python train.py --n_layer=8 --d_model=96 --n_head=3 --n_kv_head=1 --head_dim=32 --d_mlp=192 --vocab_size=1024 --activation="swiglu" --norm="rmsnorm" --norm_place="pre" --norm_eps=1e-06 --positions="rope" --rope_base=10000.0 --rope_fraction=1.0 --qk_norm=false --attn_scale=0.177 --bias="qkv" --tie_embeddings=true --parallel_block=false --init="orth" --init_std_qkv=0.0605 --init_std_o=0.0605 --init_std_up=0.0605 --init_std_down=0.0428 --optimizer="muon_variant" --lr=0.00342 --lr_mult_down=3.0 --beta1=0.9 --lr_head=0.0136 --grad_clip=2.0 --warmup_steps=200 --schedule="wsd" --decay_fraction=0.619 --decay_shape="square" --final_lr_fraction=0.1 --batch_tokens=16384 --seq_len=256 --doc_mask=false --train_tokens=158300000 --steps=9662 --dataset="wikipedia_en"
Each number is 50 + 15 x the weight over its row's rms, rounded and kept within 0 to 99. Layers, rows and columns count from 0. The size before them is the row's rms in percent of the matrix's.

# gate: layer 3 MLP gate, 192x96, rms 0.184, rows 164-191, columns 48-95
# up: layer 3 MLP up, 192x96, rms 0.182, rows 164-191, columns 48-95
# down: layer 3 MLP down (transposed), 192x96, rms 0.497, rows 164-191, columns 48-95
gate164 101:46 49 40 58 62 48 55 54 38 53 34 51 97 42 42 35 49 31 57 50 39 60 43 63 19 53 84 81 16 52 52 41 62 35 45 45 41 64 53 80 26 62 29 62 39 35 31 48
up164 098:45 33 45 40 61 56 38 34 57 51 62 70 63 45 76 66 81 59 47 57 45 57 64 48 56 61 37 46 19 33 58 86 45 31 52 75 44 48 53 27 33 38 46 48 36 42 43 55
down164 091:81 42 62 59 44 38 33 45 52 50 61 49 26 48 53 37 24 46 69 78 39 60 55 47 31 83 58 60 49 72 45 59 54 51 31 56 48 43 51 67 54 54 50 39 77 66 27 70
gate165 104:41 43 54 39 55 63 40 43 35 48 52 78 60 81 27 48 50 45 50 38 38 48 29 56 81 61 26 33 56 46 36 58 28 48 52 54 32 38 22 60 54 74 72 34 62 76 30 26
up165 102:66 54 45 43 43 67 84 61 47 54 39 46 29 55 31 73 69 43 34 22 40 60 54 30 42 52 33 35 67 44 46 86 54 12 36 58 52 30 63 70 42 34 41 40 63 33 46 69
down165 101:24 73 92 47 44 41 47 47 54 50 51 68 69 43 58 29 52 42 53 70 37 30 69 74 56 33 56 50 26 62 74 41 57 58 76 75 55 47 27 72 33 68 43 53 28 58 64 59
gate166 094:68 47 47 21 57 45 63 57 44 55 16 83 52 46 49 40 21 55 74 21 44 79 47 94 33 36 42 36 23 45 29 47 30 56 23 62 55 33 69 55 57 66 35 28 48 49 48 56
up166 093:51 45 59 45 56 42 33 60 83 49 58 34 53 50 24 41 64 45 49 46 36 47 80 51 66 58 61 67 43 49 48 43 32 43 46 37 85 72 58 72 66 56 28 67 53 63 59 48
down166 095:38 55 40 32 40 63 57 62 52 46 57 65 46 77 63 55 39 59 37 62 84 48 27 58 37 62 57 13 50 41 22 55 52 42 37 60 55 72 34 32 32 87 38 58 38 49 56 73
gate167 108:70 59 58 38 34 27 79 62 43 25 59 53 65 34 47 40 41 55 59 50 72 39 71 70 80 41 49 45 40 48 45 42 42 41 48 65 39 58 46 62 59 60 38 67 66 81 34 54
up167 105:65 36 63 63 50 73 34 73 60 43 41 50 42 47 66 74 84 47 43 59 46 36 50 55 28 63 48 61 63 72 32 74 32 67 34 33 36 55 49 71 59 23 08 34 51 53 32 63
down167 098:62 46 52 50 46 47 89 35 69 36 77 61 61 57 52 49 54 56 49 28 64 79 41 53 53 59 43 56 58 34 71 38 48 71 71 25 47 46 57 36 51 52 55 42 58 02 62 57
gate168 102:58 51 39 18 39 62 65 66 62 28 52 75 70 44 61 48 47 63 60 50 46 60 47 80 21 49 38 46 43 64 31 54 29 21 42 42 37 35 62 49 05 49 32 56 59 28 60 52
up168 096:72 51 05 45 47 50 57 72 68 45 48 57 52 63 41 49 42 54 56 44 42 51 43 39 58 47 40 47 70 53 61 72 57 56 69 52 51 50 54 45 31 60 38 60 50 48 15 53
down168 096:61 32 57 47 44 31 36 10 82 66 32 46 44 29 59 30 86 68 31 41 52 44 37 60 71 29 30 62 55 52 49 39 47 59 43 51 53 29 24 56 62 47 50 49 63 69 29 73
gate169 093:15 60 53 51 64 42 33 38 47 49 43 56 55 36 56 39 40 30 66 21 33 15 61 48 10 61 45 64 25 52 31 56 32 41 53 47 58 46 43 75 44 65 64 65 56 49 40 31
up169 089:34 65 44 48 38 45 72 88 25 56 72 74 62 40 50 41 46 61 47 57 77 31 56 41 70 59 66 36 45 61 66 40 58 18 51 58 38 18 38 47 37 58 43 41 49 45 47 92
down169 098:75 63 47 42 23 29 94 44 65 19 50 51 51 63 59 57 49 51 49 52 33 43 55 52 77 66 47 56 37 56 72 71 57 42 35 70 32 30 87 45 72 64 45 48 55 61 48 59
gate170 099:53 56 52 70 54 55 69 41 42 56 48 22 34 61 47 39 53 56 65 51 31 64 50 54 43 69 58 15 57 43 46 23 41 37 27 57 50 68 17 45 35 15 58 52 80 43 68 56
up170 103:26 63 49 33 64 75 27 75 43 64 66 32 70 49 52 26 67 62 59 37 44 41 35 81 33 79 49 57 61 58 67 24 36 54 23 41 64 47 58 62 66 19 46 56 52 45 66 39
down170 102:42 88 59 70 54 45 87 54 28 55 60 59 63 53 47 44 31 43 48 71 50 47 35 48 43 40 70 37 35 70 24 50 68 49 65 34 51 60 65 35 62 57 61 48 71 43 58 45
gate171 106:48 53 29 42 47 70 44 17 59 43 07 51 56 78 53 42 29 58 49 25 66 58 38 25 44 50 58 72 56 58 49 43 71 68 60 45 62 65 53 62 58 51 82 11 58 61 55 40
up171 098:78 42 28 27 40 53 41 77 62 63 65 29 69 45 57 63 72 12 73 46 49 29 43 68 58 46 60 37 48 53 43 66 23 69 62 45 31 39 57 51 36 70 50 43 35 65 48 78
down171 095:59 68 63 40 79 70 28 59 49 39 71 17 57 23 47 42 47 46 38 76 42 48 51 39 33 71 62 38 22 41 59 41 44 79 28 39 71 72 38 50 46 53 56 44 70 21 56 67
gate172 104:34 67 38 44 54 69 63 60 46 43 57 41 59 64 70 66 48 51 61 49 48 35 45 15 72 67 54 36 31 52 35 36 42 40 19 58 20 76 62 57 30 45 75 53 54 47 58 31
up172 094:45 55 80 39 40 49 37 54 69 59 60 58 47 42 63 56 45 69 52 29 47 30 68 67 40 32 62 49 39 44 58 65 66 33 39 26 41 55 46 49 72 59 49 46 49 52 34 40
down172 092:60 46 44 42 46 53 55 52 52 54 21 50 42 57 39 27 45 51 50 52 36 40 71 86 22 48 49 40 73 45 53 28 93 54 61 60 38 34 34 47 42 09 47 60 25 66 33 60
gate173 110:69 37 36 36 42 39 68 65 65 40 40 41 58 05 35 59 48 52 63 56 70 46 50 45 90 46 69 53 35 43 76 44 63 62 59 49 55 67 52 53 69 24 29 30 60 70 49 47
up173 099:29 52 29 57 59 59 57 73 71 57 49 52 20 61 51 47 62 34 42 48 78 58 26 81 29 48 36 56 39 60 18 65 76 71 59 74 51 46 36 22 45 57 59 80 38 52 41 50
down173 105:46 21 36 45 96 40 54 28 66 33 31 34 16 36 17 35 42 64 56 56 50 56 65 41 29 35 40 46 34 48 36 75 80 43 56 18 32 19 41 66 48 58 52 27 46 39 45 50
gate174 100:45 65 57 52 62 55 63 82 52 18 64 72 96 64 60 70 58 47 66 31 49 61 43 79 18 60 49 38 13 36 37 61 38 61 53 49 50 56 45 44 35 49 39 18 38 61 37 57
up174 101:73 38 34 53 49 22 39 65 71 46 53 31 47 64 76 56 82 75 48 65 65 60 52 63 52 65 49 65 39 39 27 45 33 57 38 14 51 74 51 43 58 69 57 44 61 70 71 37
down174 102:56 39 45 53 45 30 30 66 63 42 45 33 55 55 66 57 37 37 49 37 50 47 77 52 46 39 67 43 59 61 78 53 53 27 77 43 75 13 53 36 67 58 45 33 63 49 65 54
gate175 108:34 45 76 23 73 52 42 37 51 69 46 36 28 68 70 64 22 50 66 19 59 55 55 55 40 78 56 53 37 37 46 66 51 52 35 74 53 12 25 57 56 45 49 37 45 50 45 26
up175 094:69 67 32 38 09 42 66 47 44 58 48 62 51 50 51 66 02 66 88 56 38 58 44 43 48 40 34 68 23 48 67 61 30 26 33 39 63 37 28 55 44 58 48 76 54 37 33 61
down175 100:39 50 61 56 42 60 27 51 42 38 37 57 25 41 55 48 50 65 50 65 46 66 25 35 52 26 37 41 77 40 25 63 43 29 42 34 69 49 64 65 43 27 63 68 46 19 44 49
gate176 102:53 46 28 46 54 68 43 66 67 48 67 42 66 67 35 56 42 30 58 53 75 71 36 59 55 18 49 49 60 44 27 44 58 42 71 56 46 47 40 35 32 45 64 60 38 19 61 75
up176 106:28 63 35 65 49 37 53 54 62 61 31 42 86 51 28 51 54 39 43 48 25 34 35 37 31 52 67 29 58 68 51 65 50 63 29 54 63 50 26 42 38 54 61 31 57 51 60 80
down176 103:52 61 50 51 55 46 21 34 64 41 42 57 58 35 30 61 46 49 62 64 62 72 65 46 51 47 52 47 71 33 69 83 39 62 36 54 55 62 54 66 67 55 51 34 56 39 51 55
gate177 094:66 70 78 53 45 45 68 70 44 62 54 48 37 45 27 45 76 61 65 66 46 33 45 48 53 72 40 22 45 28 14 49 31 45 57 45 48 55 86 28 60 51 62 40 59 44 59 56
up177 094:40 74 70 37 60 45 57 61 72 37 44 60 47 40 62 67 56 35 51 14 61 45 56 37 66 63 42 41 49 51 39 46 57 64 32 22 51 69 43 28 49 66 53 67 33 19 55 64
down177 095:56 36 25 50 39 68 78 42 46 58 63 38 61 43 42 39 31 69 52 45 53 43 72 39 43 37 56 50 67 21 64 26 32 21 63 58 43 31 33 55 37 29 45 71 64 23 31 37
gate178 095:56 57 17 46 57 51 67 28 66 33 66 32 22 40 62 49 33 32 31 29 53 50 54 75 36 56 34 35 42 45 35 56 60 59 46 68 47 73 53 27 27 40 54 84 62 67 41 69
up178 092:33 64 67 50 77 49 44 63 43 85 50 39 48 65 57 37 45 37 34 52 56 63 25 53 77 68 57 54 82 42 52 64 45 71 52 46 65 32 60 71 59 51 56 53 50 63 36 36
down178 087:62 20 46 53 48 28 57 49 55 36 53 31 58 51 68 76 84 67 47 60 55 52 40 21 48 58 39 14 28 46 67 45 65 32 47 70 66 80 21 60 40 25 42 48 70 69 54 56
gate179 093:59 58 47 63 51 67 49 58 51 40 72 59 67 53 64 25 15 69 63 51 52 60 32 76 32 84 43 71 27 58 57 31 30 43 55 71 47 57 32 24 41 46 62 33 69 39 59 66
up179 101:48 51 59 33 57 43 35 60 38 53 34 63 46 37 31 57 41 46 53 41 37 59 50 37 53 34 66 65 78 23 31 14 59 33 46 55 57 38 45 70 52 39 57 56 61 55 46 44
down179 100:46 66 23 27 30 58 55 45 30 27 58 23 52 57 55 77 60 40 61 35 30 62 36 29 38 66 57 53 57 53 67 55 64 63 49 33 58 51 62 37 28 57 25 66 35 15 67 43
gate180 092:43 34 53 49 42 83 42 35 68 84 33 71 56 37 80 56 65 38 36 43 44 38 42 63 57 63 39 32 46 59 51 74 53 45 68 52 25 74 53 37 46 32 51 55 47 51 60 40
up180 105:52 61 41 50 25 46 50 53 59 65 23 41 41 59 43 79 66 64 72 56 42 61 45 45 49 37 69 60 57 24 77 83 83 36 59 52 43 66 41 49 43 42 54 58 54 57 31 46
down180 111:52 58 37 66 33 20 68 36 63 28 37 59 57 77 12 49 55 66 68 11 47 50 58 47 45 25 63 58 63 41 37 47 43 66 53 40 59 52 34 51 40 50 31 68 57 66 56 57
gate181 102:57 42 54 33 54 50 39 34 50 67 55 45 79 59 84 44 53 52 53 40 25 52 83 38 55 34 48 45 39 29 39 19 15 26 38 69 41 55 32 32 59 47 46 43 34 44 49 52
up181 105:53 55 58 56 40 52 33 27 59 74 40 69 61 59 40 57 44 89 64 63 67 35 45 28 60 63 43 62 46 72 50 28 43 40 75 37 38 42 52 45 66 54 59 48 76 42 58 62
down181 100:49 99 68 41 52 36 39 37 56 59 61 27 33 51 35 50 47 28 32 52 63 56 50 15 38 58 24 32 58 61 69 43 49 60 72 65 79 72 38 55 33 49 42 41 41 54 56 49
gate182 092:53 41 34 24 36 53 37 48 35 47 40 45 36 61 64 57 49 30 44 63 65 49 71 57 83 44 45 14 35 61 69 63 11 41 54 47 86 54 25 51 62 45 38 75 51 43 21 47
up182 100:46 45 36 18 50 49 67 69 25 60 46 62 35 22 14 47 26 56 34 38 52 47 51 47 48 71 54 39 30 30 78 06 63 76 56 28 33 62 55 51 57 33 50 67 57 73 32 54
down182 094:58 40 50 34 75 58 57 30 50 60 63 67 57 51 33 38 55 17 37 31 49 33 34 55 45 28 39 62 48 56 83 65 52 60 59 29 71 19 48 58 60 36 49 58 21 37 50 66
gate183 106:59 23 50 66 54 62 61 55 45 50 52 81 76 39 50 50 57 70 76 48 54 49 36 56 58 29 32 73 60 33 85 46 21 43 30 75 55 46 71 31 44 44 49 63 48 50 12 30
up183 098:42 57 40 72 56 45 74 42 81 37 78 62 46 62 22 57 73 71 48 39 75 82 48 62 32 33 44 48 39 50 59 51 41 14 65 36 41 66 59 59 31 71 32 72 31 41 50 38
down183 098:46 49 65 43 63 47 70 61 30 39 63 79 90 38 38 24 65 32 65 52 72 27 57 56 57 10 73 35 63 19 49 38 52 75 49 68 21 38 74 45 39 54 39 39 28 38 61 43
gate184 104:64 58 32 49 59 41 57 32 67 17 42 53 23 35 40 79 26 50 42 69 44 31 44 56 35 52 34 52 46 42 44 58 60 47 76 47 43 22 49 69 40 41 61 60 38 69 47 27
up184 097:61 71 49 18 63 42 39 49 38 55 51 70 25 63 42 63 73 56 41 78 48 37 53 63 42 61 54 74 65 90 56 62 73 53 47 42 41 43 49 79 74 41 38 32 48 48 49 51
down184 100:33 74 52 24 68 64 44 57 57 28 31 50 49 54 36 29 51 49 44 73 62 32 40 47 48 80 49 26 45 18 42 42 36 28 52 25 53 56 53 52 49 62 34 25 43 65 41 55
gate185 103:46 83 39 66 58 66 61 54 59 93 39 60 50 44 56 38 67 51 36 39 79 41 46 64 33 71 33 56 57 42 67 41 47 61 39 41 24 61 44 32 84 55 53 43 43 33 32 33
up185 098:36 43 23 89 43 48 41 46 18 59 76 29 59 41 44 75 47 53 42 50 57 69 48 50 42 55 53 31 55 67 41 65 54 51 37 20 19 63 51 57 62 58 47 23 28 71 63 77
down185 101:67 24 39 66 50 56 47 69 58 53 51 60 45 73 40 54 49 53 63 38 34 68 35 70 34 47 34 37 33 62 38 28 59 54 41 35 66 47 29 28 39 40 47 72 58 73 63 49
gate186 099:55 34 76 26 58 52 63 66 44 38 59 83 52 45 58 33 35 46 47 65 34 65 49 50 62 50 16 57 53 19 36 58 68 31 44 20 65 70 42 46 46 58 41 78 46 23 23 69
up186 094:53 29 76 33 60 61 64 53 32 55 47 22 49 39 85 55 42 66 41 82 40 40 72 60 67 69 71 18 56 51 41 50 68 50 16 69 92 47 68 46 41 44 39 66 62 55 57 55
down186 101:30 61 55 67 50 70 62 45 58 61 58 51 34 52 54 55 54 43 30 18 63 47 56 58 48 24 67 99 52 64 78 60 42 61 58 23 55 21 40 46 55 41 50 46 68 56 68 53
gate187 098:32 29 42 34 28 50 46 61 53 19 28 42 31 50 36 63 60 49 25 47 69 48 55 51 31 46 38 61 50 61 50 36 37 16 43 48 64 60 43 72 75 47 23 71 71 48 30 36
up187 095:45 44 45 70 44 43 30 54 48 39 49 59 54 36 52 45 57 50 48 49 58 27 18 65 67 42 33 13 44 24 30 45 41 32 45 23 47 41 46 54 50 70 75 33 71 65 52 23
down187 100:63 56 39 52 71 55 34 75 53 42 22 56 69 34 83 38 28 50 40 52 18 65 45 62 76 48 51 31 66 52 63 73 67 11 38 31 66 42 41 51 40 53 63 57 63 33 52 28
gate188 100:59 40 73 32 67 46 34 34 47 67 40 41 44 42 42 51 39 36 62 50 58 37 32 48 78 45 43 73 66 55 57 13 59 30 44 60 46 30 51 21 68 20 64 38 39 52 43 55
up188 106:63 61 41 47 65 30 59 56 51 46 57 71 51 37 47 59 37 43 46 51 76 54 33 66 37 48 48 63 63 59 45 31 64 57 64 49 48 51 51 74 39 42 31 65 50 51 16 43
down188 111:65 56 38 62 44 48 57 64 57 40 50 59 51 51 60 65 32 18 51 60 24 47 76 56 24 53 64 07 75 19 38 41 66 28 48 86 62 58 42 63 44 64 39 53 57 33 48 42
gate189 104:32 58 67 52 48 42 40 38 66 30 40 57 37 71 44 46 58 53 47 76 40 27 74 40 48 52 48 59 67 59 50 27 86 54 44 74 56 47 75 33 58 56 39 40 49 55 47 51
up189 101:33 80 72 33 42 15 60 60 37 55 51 47 56 40 53 82 48 81 33 60 35 55 59 44 56 21 41 55 31 42 38 71 49 45 87 42 65 45 45 34 32 57 60 34 38 77 43 46
down189 103:41 66 62 45 36 47 51 22 19 73 63 18 64 75 40 70 73 74 36 45 55 51 49 53 44 57 43 44 68 29 59 37 52 58 73 75 22 70 47 71 40 19 79 38 41 35 48 61
gate190 101:54 73 67 39 41 48 59 41 36 53 63 56 43 52 55 62 38 65 84 42 48 51 44 60 47 57 72 57 44 22 49 40 31 61 24 44 36 65 83 51 73 55 67 44 24 50 40 72
up190 089:55 57 52 50 48 50 48 55 70 54 57 70 58 82 38 74 28 61 63 36 38 34 41 67 42 41 68 57 54 62 72 51 35 15 48 38 52 46 35 51 54 59 60 43 34 64 71 73
down190 091:50 26 53 65 45 62 63 71 00 34 55 58 37 38 41 47 56 37 45 37 35 32 50 66 53 50 36 57 77 65 44 55 10 66 45 65 67 66 42 26 23 67 53 55 60 44 94 51
gate191 099:60 55 43 71 62 54 50 76 29 76 73 79 90 77 59 55 46 32 57 43 78 47 39 56 74 42 49 63 43 35 49 65 33 46 45 21 76 43 38 57 41 35 40 58 31 45 54 52
up191 095:30 36 41 52 41 31 44 85 58 68 56 47 60 47 61 74 58 38 42 38 46 35 37 54 70 53 60 52 34 72 56 45 82 47 40 58 57 36 42 55 33 43 48 26 53 52 27 57
down191 096:42 42 42 45 63 42 54 54 51 61 58 59 41 59 39 76 85 55 60 41 73 49 76 63 38 30 42 45 54 52 78 71 72 39 40 37 47 47 65 62 42 46 30 16 42 34 51 50